Weights of a small GPT-style language model, trained from scratch on English Wikipedia: MLP 576 SwiGLU, untied embeddings.
Each number is 500 + 50 x the weight over its row's rms, rounded and kept within 0 to 999. Layers, rows and columns count from 0. Numbers have three digits each. The size before them is the row's rms in percent of the matrix's.

# q: layer 5 attention query, 320x224, rms 0.0608, rows 30-31,62-63,94-95,126-127,158-159,189-191,221-223,253-255,285-287,317-319, columns 112-223
# k: layer 5 attention key, 32x224, rms 0.0574, rows 29-31, columns 112-223
# v: layer 5 attention value, 32x224, rms 0.0776, rows 0-8, columns 112-223
# o: layer 5 attention output (transposed), 320x224, rms 0.167, rows 0-8,32-40,64-72,96-103,128-135,160-167,192-199,224-231,256-263,288-295, columns 112-223
q189 163:545554514555501506562551536483522624470395520574475407558455488505493539538490447483499428466497457499523506546569492572409473410444475524625514432484502484546544537450512537589519572563557408623504533544457509478520592419534586458529538460538517484559555443532549563508562468553526445410472402562397563470490447518558501564448555448556
q221 205:541525373489480456546446429545570387542536540520488535482496416450479447517531485484564576548532548527483520555484551470510490556596491469505422518397493453428474461494566386388523449398433526414547562492459492467538521560486439532442496500527406607453501540501435491534547531358484597511520599450506520518498499448486505429464515544550
q253 133:559419495551484498542493433567543446443498600509482607457487458583500426497491507486493510445546475444546586477566489489529436483556527586417489513506481516492513429515540386456524485515407505415474483541510563569461491499501420514528406495520370517513561522465451442541505520451556553522544534406417495477600512469426499437498470598386
q285 164:488475432387570461474411502563538422477556493526584500517518472525484454490440494469573462570548538492460523539472537479538651551552514480446473584523506485497454517547508352443528452446423530407499473465503543540456532491474371492498402530487398534442461529485375467455519462463561572491518574462473384520562544422477531452469488538395
q317 183:507460460426577458446383465494523407470633536441495599512567523535491402543543505472598492473555489542538536492457581503509461533534565504429562455460457463497421474503550467417505350540409540359483459433550626487514491622495417530469492511516448538531410490483467469492478528501566583549476514470520397524599526466443524440535508490458
k29 097:449531531405540514505490392539474447503557466534477502546472496527434537416508582523516533553541476483498458418471515558423509484516580479464372498501500462485469423520534568492552355585559537449511475424550508440512470525536447514408516532513471510435513456504477451515497505442526473440512496388560456463564546466523431476450558446578
q30 135:502455473522586466535493508471492446521561475471520579522508390448470408550471519600571482518500655596389553571415463501580495487484537411458451548463412491476490441551469487451552473499440450506496475433546447550535525587529512541432454444515427482483393562494589490532480471503448543515452561521579487518539459530510540427587474468478
q62 115:514661475521516479400437540534546442480580512533397478458533509479568501482444509477554599520549497571449537551465433536500468453476482477582498498431477517497442515564478526457565544525386496456531578496439457539473484502413439523486496421512480585478521518553535431506513471463470474591526457485523479515483471500458603458402479386541
q94 108:563443499426434448485416497423444431515561551593451508472480445434508455539506524502472543555481518466469557572527481458541438452465559556506573520468467457434642481493460513548466565560454549541512474386505483533563451598402520552492539511520490474354414498532532458511467473459501425460575517550494499448450521534524449469498542488566
q126 117:445561495597455522444555471479526520498507486398599533569458499563499483496478443444453486493511533491567601497514484504549435545426496519484532498476482500541395573470525461515517500524521507368521462449526422557515427544482452493487516607502509518539447591571481460400559458479556457608560508447544461491467451517488469482476509411468
q158 098:495573429475490488484387552581521491533476493490525474480580450469511500612461560374531547514533450458438525459538463478464511438480543505533523502470499475510565573474481486443550605561497535448541493527537471505600488510483555615439450550446538510468502530640533441484514417474556520604484476468543574523453460453367519547452458502518
q190 134:523520613556573412492490461486458612517481486502449492514573440374486506524530538523446428467469478541556494535491529492506548523416470533568443546499490437514552512477413509466496494495517487575444522517518461449528532516487584436385534520489449468426469570521542438571509502503455461503410499469540597454524420422486447534521482488512
q222 122:453508308453538463453370495520575445482525516475416563453478489581511516581459467511516564577564562548454489551454533574471568540478556461470457529473511440431506531435493475444445449450459506426573434463529537472450435550525506478474469490527411563497426455529450497560520499399498524546481474402534496503428570489536507398530519466537
q254 109:477440409499475537438462466497602493578545480515528465468451505463576566598608458464475375564498446578478526481463443595522540508553459518449424540496479501507528516498472461540525455548478485441513419454539552506519443578473552478571547518440397490466394657463533450500518423442518438583550597469479436467552549438612506464507491526540
q286 149:491489423493571452514413527555413417465426482568431524471483488577436396569499583466644486545542580564474553524442472531516450497527471522454427484471434518427456412537465407437499427496472604486550502444505491485508465510484434508509586479533386614530490526497473527512476470418457578455549560438555492451635460511464404486538492545510
q318 137:474404459453498387468501500455541440438574450582523461461524491423484428501474479536487587506528567539482517475443543450483530511486545482514507492481466457513479491486385518512530538490451487501394463474509404543530492576425499479524423526533458505367425482525546464472482438580495619356563540559612429554461418437476403493539556547538
k30 104:535482525508408470519481487494448466444574424505409519427559411462460441498466490497500648458442540504415559533499463401488528526501495482535438518412399511534451490497503483455473549481546439497530566539503467481459460522516521543447486556440494467371495459458490585561475589503418549457481580496525469551511473516476430459491488485472
q31 149:540440587555494524563556552461455569455392472466489446556502501437506485579568466551601508529495541382523458402400449453431555388563409451463544570485576473521568481531507507578468503506556497641423529489444505404480501507491639442559485415522502436559544470485454547515532457449497524512408492490522551481524468421511523574513496571542
q63 110:496438479498505516554484482489364556474507464458497587483512482487486531526585564575506575597494535437445425416381434524459553564581386454517598495430465494557524505486478577534545458492558517559432506450469516490569570492465505622533498466533504427563537504557500505545447451522422471524399476440460558541518465520525458633589443520625
q95 101:500483458499479522500543464497518451497587500535534509534599421420565420460493472539462570570446461452519557450447501397506550481545486548476469546523554516474415565503531498556426472532523504628549509409446533425559522546440563513439556481541461497589608549429604428485483480556532489504535597446395553561508519417523543429486451545466
q127 115:521438485517600489500540571496491542499451500525492456541451497478543535496518494475524473437488445480545518542552456552526525455490448468458495490495499526560641441606492526467411436494422538585477528546386536460447536509553490474562572448521459479563472448500426545522521448555551462512520566491477570565580492434519572598598599518548
q159 098:459490472502594613509512517537473477495525445507550447477506590543463504563488500508533404548468473554506454483442535434447526481481375522536427489507504542525479568502533438554556491393528537507418549553489484367504429445500530465585506484563529473514543488557417492507491554356536490467531492496593504450558358444452529473603462427371
q191 142:576431485501456565559556597461456478492437415561611563542522544477548544453489536538485533485477524438487461415468463411550438458519440517478581614497559458600453493456436590516492494450513444564395493486505529546439518495562528498544454500489552539579421503474519580499521480510506483480498429453521486541494416443490591586492512604556
q223 099:491589474435439487524538416423489506583530448467567545457504559486441448541569565605506461475448543545566558469560479460529437503556526516429591410497428530516508583575524500543464426509512465479563444524430527422513507513530428559513526469537475465623539470461529503457468497506521512485517497463572589498471566434490500505563388563434
q255 090:492577563566495429504546597449582459534553457454477442537467537476445516519606457470516537507499484442581476439487436491476524466504567553453530476523531533544518482422490543507525455434492575591434564492496479511538398508503652507531434518558551474548478501577523543494560473536558434485465508520447526497421537548533543535509517412520
q287 101:543479518508496564523541500533461535551449484410521463571468575472479519396452491532489475558458543425488442486559399435472501487502432438467600590590546504506516574545489498579488549506553432519525451563422482414568432504544522499471465429493589472552503553590513498484500519568522541594483386592476512505479473433514525468544518612535
q319 131:551483551554477613493481549533517651532454521456529489557539567528466427630561565562493508484440406435554487520539474446476561489412493462506531520509537461566496564551534453614455524513460548586492474441508521448460443507539566564565508499503541470519497509484418417443478483522502463534414509512514593487566441500446475581578454520503
k31 099:385566513510547454545571523564410442477441496536487514524455416576519473475544570436528483479487479439481442489509441515515503521430526577521494481460508460499409519498434476558438512542583440448498445526519503405521490502537477474555486607435508540422492432614594513514570484483442469430520494470514576499515493578507440552483530576494
v0 100:606512551475485541512474588472507497457553400515486408504475502430463507591525452461492500472590498512520559535482430481576534441473497494453471505440520564515465586575517497371453544471498565450410510515465491589480471489464513559582432511520469488513589510412511503503506489453380532540492541517456525464432479520502521579553417480478
o0 097:507587545583577569515506457414470537482523472477522447514396468526553566467511498479558498476488454504492524515496454513472472534513491460513546546527494521457514539440468556571434441507499572423564481568493555509489438481521516573529423548529553566438601579520492372629489453533570506485559454533514478471447511480483436491414482509461
o32 101:383710407526547476436571532528492511452563502498500493495555472544503529497565607466507488533471452569392404509505522518544446496504469520521545487568503534524438555478454490504525550460580485436533438503462470514472514475523542528491572537460594523465513460389557483447545500459550520493487627467562364458546590492477465549438481558475
o64 106:569464490496493514510427502526517499522535473508526572528543543474596525427413417524522504541499570449589397477462444470492583547521505562553523490428564484491471375371489495544548486426458548519492466411405472404481415429491480470501561472497515461528442488529534557483556484503459520493424483421431522463527450460522548544413492521586
o96 100:549450439430488428589422528485587391487491513593423556529531415585468458511549534541489530419499518542466613531482527441519528607449514534534479438486482462482472475484465564541470526517541539556463482579477519524468529603476611562541409554514491427408439513427590492500428554500509404565550499502512416461461493453487526465497473552492
o128 103:547509488490434500469568561455430513550448604541521454439494431501514452539549570481546527585570572579443536460458527586419437530503456448483425484442526581540561552516526543517488513622499451343520533592544443519462470552524477488503557496494567459550411421433530423471459478567506493523493523493481545597548497502504530511548578512447
o160 088:520526485578533479462481498490477520573614445500448424425572495512512473461574434503537478542518535428510482465477509523475484455509519453550559495482493406392582501546464429516532491499607507530459565463449474425525545584418562476484487450551447550514472546574456572433500464635531528435536460480392522475547361508560543437521528479450
o192 098:475475534440622453553463462553511580535398552449577448490526441533474361596455458511461484537514410527469485594471548542564507467490502553497447483502522506531468537507496435486482395443474475452518530522470457501488541518521435585527487528562530525549435493449504526449461447476473453456524443468532576573540495510515456473457557491486
o224 105:550488476433441543550467441498482527485560445467535541542448472460499500457558374488493526509420495455521458411491504478581474516569537490571492519378568449408471429612538479579547501517588549561613521433454566505509474518538456559540550469533493535526508534618455522520479480462375514438502532512484460469460508510427532513531525519535
o256 101:450489467542532466515460473543479436510458434487415511558517494482483563507560434431604469458506562474450485484568514535517514398574545515440413523524525457500481490545462391572526492467483515609570562436517439524591497469526457542454366436522444522435460547579476581467537577549537478429537547474494497517527395490550546509421439519441
o288 090:515470513473581507491529464361601491470461492447467570454450568505527576604473506535419455505515496529492533555510532541494515551454423511462494506509352486521493495493444580455472422437466460582429498548624504451450513536472594473459539629422427570527445455488527472452557494563508553590510436525556559465575502472538561514470489531530
v1 101:452482538518403494571482565622475561506530507417494513421447483527498593529601584508504541562461480428466533436499452553440479527519603396423533548576571488458483498528476510490500558510596397569522558517472475453621529457508489464481477521522500487539506479472489463491530470485530484481508479589488551446522455358522500495514491445557
o1 089:484450490461569570469448505530414523469432444550501549473483473570440515558547549374512549500558553488552591517418515385577537593486519426500475440579527464487574459479507516446518546511488552519482543445503485517511481517504515447533636477527422441498516490630568496529591468554487433505506519396543438523532470523455438478470511546458
o33 100:494436559405562476517519505476550506443554532546461535487542493548451469587537458471535483566483477466447484561475434583513565605512466614497448592457470588522514521455419486472476470532546543624467439497459540625452443510505557522543602479516499500574552436414538492560453533511571454429521560426480350554515509611507472542487470428504
o65 101:477400459458487444489473544565466500455419539450474443535518458500544466483478532502537486482520454534468481534547599492560453487575514471650551564497478572494512514478561490536413407422415415497567459473457483511561519566590409538471467434476496435436517593481419547488508444466502532507456573525463513515568514522577560452461565604566
o97 101:523495520439511465599488548551516561500466444486502429540506493468441485492503478514515515501546433564472481499557516554482405555420512523535449512480509481439397542492553404552533462607540486634486516518578535503572501458466540508580435474485589508457481437611479567443446459474466425496532493499542627450572460593423489560514501483517
o129 106:442382561552588569556496498430507571523461496434524448500457491524516469538606505403551454512556458465551439467556498554529601499484461532405457533526551495484390495462566480571489504482529511494430574540585506396400401489519515558541551522499543510496419495557537471480563456494470524420491417479594591454494461529488613449531441524502
o161 087:547475423525533450416509548418554492584454492476476543542474473525483513422545398398522513501535539506522568526526483440500464567528463490556564534458515542470487483448384516477509502440429554591619475454467433360491441519529541583418479481533459553470450558528536501511426484541443564447512438542413506435477489457521471538540428433436
o193 108:530485442498423502529485397507412583420499618506491515474402531468437397502457585589403393460417551539433595417566552483480521396535488488547562465507499475427508482527561524568593430502374521396554501588462507435443483511514453544496543417475513447557596555553433470498510462489476538569460495546471491554581487481541505474506532497462
o225 108:650637479387468428448471495598419515493540519552473633490434530552443526478470549449565521489557496520499495530485497408452475556492537521503593526527388476489500490516413476459489529469553539589439432387514472425547517444443477485466485550433487540558577538496432518504473505483452470495468561513400398562462476472494436498437482564507
o257 093:501576430498517523498514549464543510519467568636503466499543463551508470484557533506500480522544483440485408521492434443529518493505461513534609567546498579495431541580451571438482549400514444558497419431484486521444487474514555562479476463550521468470594520485573550501389506578556521574517494550487525550451573493505468384492514536460
o289 099:490552449558504593479447438508537495498593446532446506500513412448565600506521431568556533535560441500444529491445443548481465495556492453566471532523463571618547487524518466512537536499479540492530494560488478548467460505492535512612491496540526525561393502467526496544581565530508503517562485483482405479541506570485357513529599551547
v2 100:447447478463427479474532474557448523432541532547573462556501580537485440489510458443476485501591462514506506484470483374508578525544546488478515515541581508518489446511452560526480505614462490490524529558531538580483556465627452520505486633509497520515536598476473517482588475507508585500577440463433459543460469538488468515501479476481
o2 106:558392512503509544430555516461468512459605523525413502462468545503574512422513476608525545572421572522470574561521493532484552461476525373403541499472545475524599467483457573490567440514534449556572541522561470445540460453548446449486552525479452495458560432527467423434543442539601487513471508465585453539476485521512418460484592546526
o34 103:407430542574460476440585549472508441459450483528491460522489484432396555541397501547567510393592569602549505490551476453524459530426512451460464472515500447499534518440541547403494532558537494546474572416472532469398544500432453454473506526539416515500486427553607498546443480431414513470505494525548552457481509465509401540437560445479
o66 113:494537495484442505506595497516535475518478543442544440456419537611585534527466484448466443398539474500476513534504477461487525475508448454435499511514490455541482563443593476520462495469446535525607438534476554479593431531562507422527555498487532448544565515430541497484528477489537584549448593516450583528427587425498624479574522463331
o98 097:584557496472608482487547473478467499497493520553478507473532445489432539453365497488372355458493500453482404479485450546499409469557455545479540465565491453406535484464471523507464439508470492631494446536465561523421522581549525512523429498443524615557487476504484541499530482493489532525533470550507507573530591458541474545439595622616
o130 094:487450512530536492447527460501452593521490499553555483518564455410489537557421520549478527489525480455500476444557508423446470542572534550518544507506412502490468428368487487429536524529577433418504554448534546431497436511465483532528397509535457541436391415432475535422473613515484501527460449605600476525458496420509636459571554513622
o162 088:559568439510397513532463489425495514505509515560529466616436470429486518532377492508521450505545495460481484522470545506487408511581505496501504466490525385601458479537466509482518495383460521494400458479457431481470476462557489502500570381491508532508489540531567483510608441496453496423494390541483429499501428506513484529521516524514
o194 094:452468503485437546430544539595436473546511575483563529392461508562515363525567580510450373486491537501515527490562525551563573386522473514531493528496510495559482508443561497543487506515498487478471455521425478483500513511580364531445495391520492454580579547565404481592517536477534457505460508543515515442501555503488518512497427528420
o226 110:583507455543535539543468562504540488512447498476567456545526561482445478450650477596465489470389458491486503506516569470478519463455492544456557473524470562390577480608443446596477484559413514464523483503455459507561516473519524520521552464549551421601545526450467467499433570444555463542502491548387597454601508585549444474529470509506
o258 109:493552447414437515505516526515512458494492479484526396527485517586557446503510428433409499513535432476535586518452442547501505473525461558418523489638549576449447504627552500572518501525427492436567486555460595565554503472498530456551499515583496464513450560546463581502511439482545448475526452492440499435502540596569465454555472500485
o290 101:566441438547606519523421553480592521674474425528549579502539541551506535500603465509471453542469529472500460464506444508455508619432505446525435512435535487479603553576471479539496441511486474545471481451514521416492451512459585502493490576430513449455488439554451458522568433540517560551504573496534422455513511520508489524464474416455
v3 099:503506500463490507442508535560430524544441453470536479437531472501568400514553615468535501472549494479468537424453513542543538486482515510490508445360448532447454440580483451435493448543464482512553424576546503519545507469442545460539509572559461543513533436552484524498509465524454518470587578418494410559597507518468508515482449513469
o3 090:540513489503491565358450510605422578476434587469478547447468500626450361547487491399445598504434417507430487457546514433539538499480470493508492446529447447477493458615493477541504448489580454513542518444550374497508446496488513447529461440484497500498469485551542568596542432535524485484507438519457517488487374451500523475494499595467
o35 089:470660499516490559476544411593502452540650508519559436552541432404599575549451509509505498503526468475436491482450515600572460548487482533475477504456448459560515477495567480524438544504540581517429502500512557516388502555431543568404485515508586462536534479421485498542444537469499418509451520506440605449382532484521449521516484482458
o67 106:438516542506535440444601515506444504542451521416542500379478482545493456507649527414460527472448611495494485442470433508469589465546514476502454479420526522469458507526542475511552453479408543454503524540463559516492563475577377518482452501380519561390568570548475469547432485521556533420452551541494390539503536507564514469487554470517
o99 101:448531514553448486563469549503526405448444476508596489483503455529396483482502504497429528599534492508490478514530553500526526518507517497466463481487548447523446469488506484507547455457431459450433522465501414422496501530483532532573557528545409483479541499438491431479467486513485583495499468491456559475574567509458541506445506411596
o131 104:500626436456591525603473466486516441513626488604513536509445453540511405491396520559546592447500577544489541550450506473519495517537516474524509541444454562544497389526410522497478508477489519463521514571493476503484574550602505454550515481626466525427609467471505523474424498442493515541442587487480509570422513566467393514523448495509
o163 085:453636552495485420552556571545477520487526545503509458575529594580505496548466431456570500538563497448542438532505582484471517445474510557380412508509559522558552552572434478556511491375501457398549535497484532542454501522486477542448472562462553560549427595550482451472508640466443494547542521569513484411492527467514427574416437533484
o195 098:528578508453454539531559496511537530502486541540553590520392616513515561453435565529492496540502409492525479573563469559513388514491570520522484432568581559449469486525488492526473489538473496470537499579464516540571559486407614481363390558458484522559487504432451519526493450482462507557540468590494539496488546545570565512493411481539
o227 104:507450477508537500589513493465520499477477480498492513533446504490591577454598474454518468530512560490572464452531447440484503450555531609507515518412571451438581536538477538443492497529542515429422519458428479498515386459591491507540559498476464548529457499550467511490509506574557554470461593481430394560527496625564482556424460447461
o259 102:493428447483467610494466488542514451526411494529434451578571554592555592482498390554585447403451503475480423435558439490554539455568506549384411493587536470515537498558566458644470548526545476438468508484487531497523454530558525562520476455437464476555532458482497623504421485541531482465556489459543495484482522517553557556441485507508
o291 107:452536459497491471479517553435567462513498572513433426537507439567495511550470560423440488580438491498558532465549507465529445534465450533474546542496518512539501538389463425500570539417620559509383525510613375555466504547408536426509504457437578443432543504524366517508544563558570465415457510558459570510461452535442533459471435489468
v4 098:468476440528557482451407522443488537548478563542488512493489515475461556415433555512467450438625475488459482587534495509489447560534467478470403476435536500437563424406518403543488521414482529528490463551551557510460440466484480533510385502516512541506561553477458573576436458423466484498559513500512544475549571483458571609439531496537
o4 095:471553570448486476470579529407551465502436456453512516499464511569427506580430528509465512537416535479543415577490513529436449556487480541477511510405517481440446440511530402465496441510466526309528486542509391418509449529528463491477515476496449575487477416449492509500446461486399531522447522445434496534557489518588445479454472407481
o36 098:496458579608474379504522445494495533496480512472423573478468493478540571532587513448528495466517448449516471527523475550523498444549576377519477449429520541489560632426527617501439507512539495603459399517535465554527509493426399453522631537592545495468503502464476520448567491528522491519519487538523485450487484485360494449510513557487
o68 100:519576416564371496515476508575461483542456577491445425508406575438472459559436477473535484417396458504459498419504501619581548433511524571582464534490513459471542422519540494535548444413559487597538437509450485489484495477564531570463390504457504460536454570491452477581457440515458445459539530538421439480504462468552472461420419591398
o100 107:475464529491427576532528406542542520496529567494533586508432490547551431455457565521489416612501529486411488607495555448503542494490484455404529537467497453468534459453548470517534549528503493582646439499371547550488517477512479474512488470420503499448515548477552493508502469583524460489599519601546562468492435581506559466474574522531
o132 108:513533530506500530560423509571496483454443523503588547557390482553423466415448545557523515597547536480539491606434572420574440481550551466479535489514514438542495526453507460484492490471493527673417420461542526521521491481517450550541420554677420508555508531543464551460492445484488522501519513572529501522467469408463542572533567470504
o164 086:449471482586548530560531436518553483535543474566493499513528598498495451488517537614442507442539496527486538455494484508533449497461473504607486457494432516483501544568483543427586471530578478429593549429535509513581473610524562468521503485502534472511538447588539452522484547582471592547437499499410563480592433533476520488563454517412
o196 093:496525469520632454515584490511498492522468544455479402455513466474613574557544464570490535568558478387525417429511447517551505536433441390518414523485489456516546479466576540622418531462488525458451469513491594474579527491548498468477483478511543443554462499535469511495516448531437527560407531422510515591464543455496607474547530496469
o228 104:496396391527486548517543515536459484371583430468544543480513442495485457616486538524511482525507565490452527430518492563463550594462346533532469433438550489473485526529447423531504533434507486555437504563564518462426445468462569534483475522491493507494439470526425519474493543446552445542496498492540610470498523468508487496522468508584
o260 096:508614540517472560518514514517454585474458495484452497532522385458509490500500522524528410504462519544382472523559487540528469477557437543491422547549566527497471512622526398485418433473504500512500517587480388528418477560534573447478499492379458581433454561467434497508538566550579542429511506578604457451577526519512518479471458494494
o292 105:456392454538593513447424371558541492568494479501485497406576401553540513451447455539451531485510520493567565459582402486406503502523495506517475538484528549522476588414537598479441594546533578330563536514503517462481462469472499517523524495511548485509537456447476452464547484455512475413540459518439441407519435569501402550474509479496
v5 101:531507398535474434535475525550485416417509478509465401509468556521495557466483512487454483533491588512473482507531452507522519361566464398592498598531533537425477524543452515497457473537458440502573602555461474499521536547428457568528553493475478521550419527592478474429537492441445493427560485496550448574518514589516466432483513501529
o5 095:466416515466499422404523477574529519408528554537440415491496487511530562557457459410546449507534412496550527470556424473484489446439459492414497508472473468496500423520507568504560552480535472529542516436507472411537513531494506432505488447489490541547585477474557478562526454482452460408498383470522467441446464518633557506459441557446
o37 100:423554438527573602557400464487469550444510518469526551525469458448505403433418488493570502481499507468416466515520554499503468520523560521509466500625551505477479429465520549539453347509502497415464429570447486481444511508495475491484511420535517434519481456460452550420446428551600508587557471553607527477476555495514391457536540526529
o69 102:506638415442613476523597524489520527498452531571449525542473525525467499509523468456414477462405418427464474477528460518487504398580470570435557482424527632491503447479507514525422490490458517487513513502481544505544465460565585518570540542529471448497502546492502480501457574576502476498507520499415431495551613588486395483508548463501
o101 102:468528552552525554525580496325511584567563540460475491553450538531573494482444480498436537517506570598475568477428487561385554458498564506447522463416551534608464499470458529462564557438464503466549447489525480520497507516520572455406479548485476523480380513512500534569437562517501568571485429574517499505426569483518553471523535435497
o133 107:556679470474480514429476509537498368453527446526476577460560531429550527454426451562401415534588528485485488469523515483540445474507550444538543535539466447508458615572530534496536530547473529387488568442410499550506462580443471493526519483509482539429482479588524516501487493489458485551452667463420467538468431532483497467419568457463
o165 098:522589482606484562480577508497466558473521412499505524467497536470516488522558571521480528446491523545544448530478509512452450590456496508504562498527417577482601456430533480422539560497502517447520403461594500505527444457494499324540559453391525549487572471543529417519421515416516487495440533460496614470442466492487491511482422567409
o197 105:594614453578551495487474438490471493454533455590587485528538509508523476502586534538561540520447466534553522507489513398506490541422464538452509511517429632476556477466540467469522410542465471562561528464498572458501497434492504574566560567528588429495539510535566466432502524447470496551489587485435484498442527559451496535591443520482
o229 104:558407518458611534467594489613490433487520446546499580487465492537521450448497528511479512566598533518461519520402476423467468428484478417485479556454559519498485406484519561429421527556393519510585518431501544589494516421603459527475501405479447513528462462471519471456583506445514517516493378515423438456480509572458507410513590543519
o261 085:440363472472461547445468535536517518502575505533513422452466477533560600499508513544413475424501492441512555504549452519445540524474468394418572467592519473521498538483529550491447532530467517375526478526584558506495474410543521450533444494545514418472523459492567411547488497404520475530489577479497499458458627542596496530539506411503
o293 100:496595522490475555593441492551512486490465520461472552460481411451419496543465515385546493572459430470476461561416420578491467555524473573579452501490502558588512526486469431452537496420470487438382541477506506514473385586551544513454460465393561483501483531503487523534558482458491556451537463595515536562568445455513466519500540487541
v6 098:448477525563583604518441488519407557546515492418555503467581471469452456497580398461476523586484538498471433513487568466457499512527501475485473464445497469474528397644576477511569423667486450438525660511408542433503567392466523584403511440469535441447457531462458533456536537495490563521460499477398477433483500441452447467501503461434
o6 095:597431522485539444588467531494481473527449531496443515437565443541498410550526487500432542470555433543460528525451569497418385526430438494556586545544490545622444466509470536547455443532408442393367442529420497505508502528547506527488483588420541481535522601466526590492540575530481567529506552393497529503452481464533538469487412505545
o38 102:508697512536507515401541449460603624522499451410559409513449536495532519531451479491455499523322477537488538553548515576632493467560531540500532521517552620447507498491501438479522432436487543571505546541525479530483498509544488442601512554536490480541465450454538542518508456434561472538507509510503467424525603444508465497514547546516
o70 108:424487568577480596600594412522435499514468577500508525452404432456463513505419500490595495455454529438492426447543461490485502478557470475564426461495530542510502437459527469536585632430477528499482446464463446531532391538574425590557525440489513496538462542571557519558488489648502559524448447475512515529482491494517477506511527506500
o102 107:492468427525539452552533571479449430475544453509536489486566476499530532460539482452571515426512439543498469368450537568498480476568545515474470476428520504488530466551569516463532438460546480390459497512435454409523485495515620443596558501521524490423464512478510364458450468495571521472512505448533445498439498531509428479520426443471
o134 090:597529479460501433469442508534505393515433524553497535475555562590506485526448526538372492531534582515562528555460549494518504474506451540545472452483564439496457525483540543438477528486468529451537479590456624588527523476452493491493566491551586423537567588534457450485383456469467504478425521524421594591437484575547597471439440468417
o166 093:510496394506543497491492494488491480561410559566503591553452519523494479480551380559426499451528503512500537497536512456561520494535600489420586538513527490473490529532474485529482522497426444466460438454573486525500524458571446542616531467539530541608585442467563495428569540544405516519518515520564396469497463519604495559507483457518
o198 097:475388616408534510507490472474501493486524500464444514424391480563516519565520487418616521532437550471466460401447585538448549546530497500502379373503462424436465480558617465579528572490524437506498494509492484437549509489514476583470521468552499549558507498559367458572358437479564584472524484503435528518486509471466510522406491495473
o230 109:548415562548605528501516457538446441393433541533533521534589459455528496520547528454541459491436513480501462435548463462523475497527499434562457449488559562551572394499481598500467490541509513493487618584562410530475531508583475484490512425505405550562520551477482505437553608450539390450449440510467520406559484537492473445472514489530
o262 085:468427500557458589511515453480594491471508484496491503509434478448487456507499496447525482460463452452364434524536450567460453424537550545463431496549491567505622536496491511523526471500449489477492580486386515502484558507442498487493544599543473478417486563535612457562558539498462538427494443533624456517523470459482489436502548538569
o294 105:448394548457468567575521626541445459566484487526516499442465481533542509521565494515601446467521507467407538552478443453523359566510560509436582459507524517505526592536524531506541504515497483415523434503479526459463478453508464551593524556498585543533559439532478513442444566539527462505561493467565565448503518573527415538495519438524
v7 101:533516507479442414588509457453618511467496488514562540479539461451536536478488519461516506530418435460567447425470521558469404491577468451536505501434519580512568457503439447549585442527492516510551561587537516512504541513548466577452512518610567502458514552455470496495376527464494494495429450511446511545469572487511521555478531395458
o7 093:551567504492524608572515461440531438570483491472543456495535391527472482572497475503587522458449521537511465509472575458450569552462547499426386511433451487480581504437530512501632551555579592469591480513394536520499415529484511472530499492461613560432492643503527479490460409462440467523487483527435514557487433505516482476457557453417
o39 101:446449449485599495471441524605539599507543457565573421470507414546463620514492421480513506451525455482530454508464495489464565552560531488510447385448438478508493567472464535444555467414487556371504544533512494464524550580481483555477591453505507454492401458514512477460488512504531568386490531461448434434451510540351508524419479408536
o71 101:428503473475469479494457608519486430473583533535507598497399499545539472407482447570427503442508444557413571477503449552454480481514582560478515520502475476480482516519431436510441459541513435388515466419466524441508498487467562569560486505510527481527509569519480466421498558569531583496515457525461490493397463579466385515548492428535
o103 114:507613454544469523562533489483503529562414434494514508550461457548508493560594526435490507601392541351486476492571487456489481536504550617547521429498546579485435465547559421504490440473509541356497482486489526508484501493521567428497416539529590420479436518497460538550461497498549507466501532508509501545454544531532520496459382516489
o135 097:491609470533568502625443492511517498524520481494480501438478480456501521606532592411548541648472504519561517443514449573533587491543462540473578445550453598543567531479478592468524507494488555413467515503591417547457366467446486560536523449489591492572524571407490504579389587476480498526489560516534476485540556425462566523499442478443
o167 085:559517532557495548501548463484485511500539386418442557462508545540552445448575560535440424567540483564523537454485551446490487484485576426447524493569468515551490517468486475468455537556503567484537566550464460496533546470429505372525488419412437524398471609545610500556615486475451488592459559497527455524583436395577532461575552535511
o199 110:507393592468473426501486504429370530484560540469462405449521480528492565577544508522500505367529481460456510492464498493532520592528453575524510533495521483506559474505523510518444508483487560467504431563484485541543468585531457530496497467442559524475442405569439487520565468537552471443494533549541490495526494465587564521455485535448
o231 108:467609468531458523469541541491475435507456546493585506570504528414537445474495523597495431460497580459423505474535566515389458502483516561481493599450537484497554520441472468485465506494522497553470419553529515475508488552450556507496404613510482534497550485431486469415442435544574467584508463485461597469382495503482415511491492473496
o263 095:470541540506516562491531496520511481469486531473475536492401510523447488451518561574499546505507539465479552541487569522390494563412450495392505504513504465529533477480507478550496476478385443600512423556500537536479497463508530474561528515512479487475593540500540431499435424502489412545462406489518454584523568564475382450632542486529
o295 091:484489532544473459424531580508634531555516442400451477568454516493435545470533546562560516558529507479513432478518464442510459549563552442587485501461565453486450518504377478479513592450595447495482401491465493484444521518453542410478420509447428509486496485490530511421598400494447587550508564502587560455529440545452539500456441496487
v8 096:547496483493507562505617479542569438462483414559523457577496539485558513527533448556457472432447543542502526580420516447538439437563492440453522438528560396498502485492566474475515575464485421458517542541516525459465456437590468509557530479499447473452500509453513433526663482454578429492467482402463549507488481480440519487501459477458
o8 097:491622516404495554441495523400469529462450515490524498535533497403442524433437498484359517590402497443493488494463464431437455577529480453485466550454451573492532513577545458570490480541428535427597442439559467465474504493571557439518464453497468494560507472471529506463427546449359534495481525527512435551500474530546393538590634519589
o40 093:422561510546567388484493486540521533516607404526448487565510465474545518551545561467533556453473423461471571532581554536590498523502475522538506519474512500571470609482561483539479534547550523453508565578496525519472544553466492476544440534531517674526555459447500543435434494525525499545601452476500535554459487463430539539432547482440
o72 099:484549546590482500555557524518496610556496533547482573415458401460457395533498465521516501482531531546491564476544537450399509492579576475502428504525536443501502513468473545579460532509481457574518452440590449495441527521462491441446420485491505564530553411597554479574552600395454456440504484462516478486449551364474509457464502420446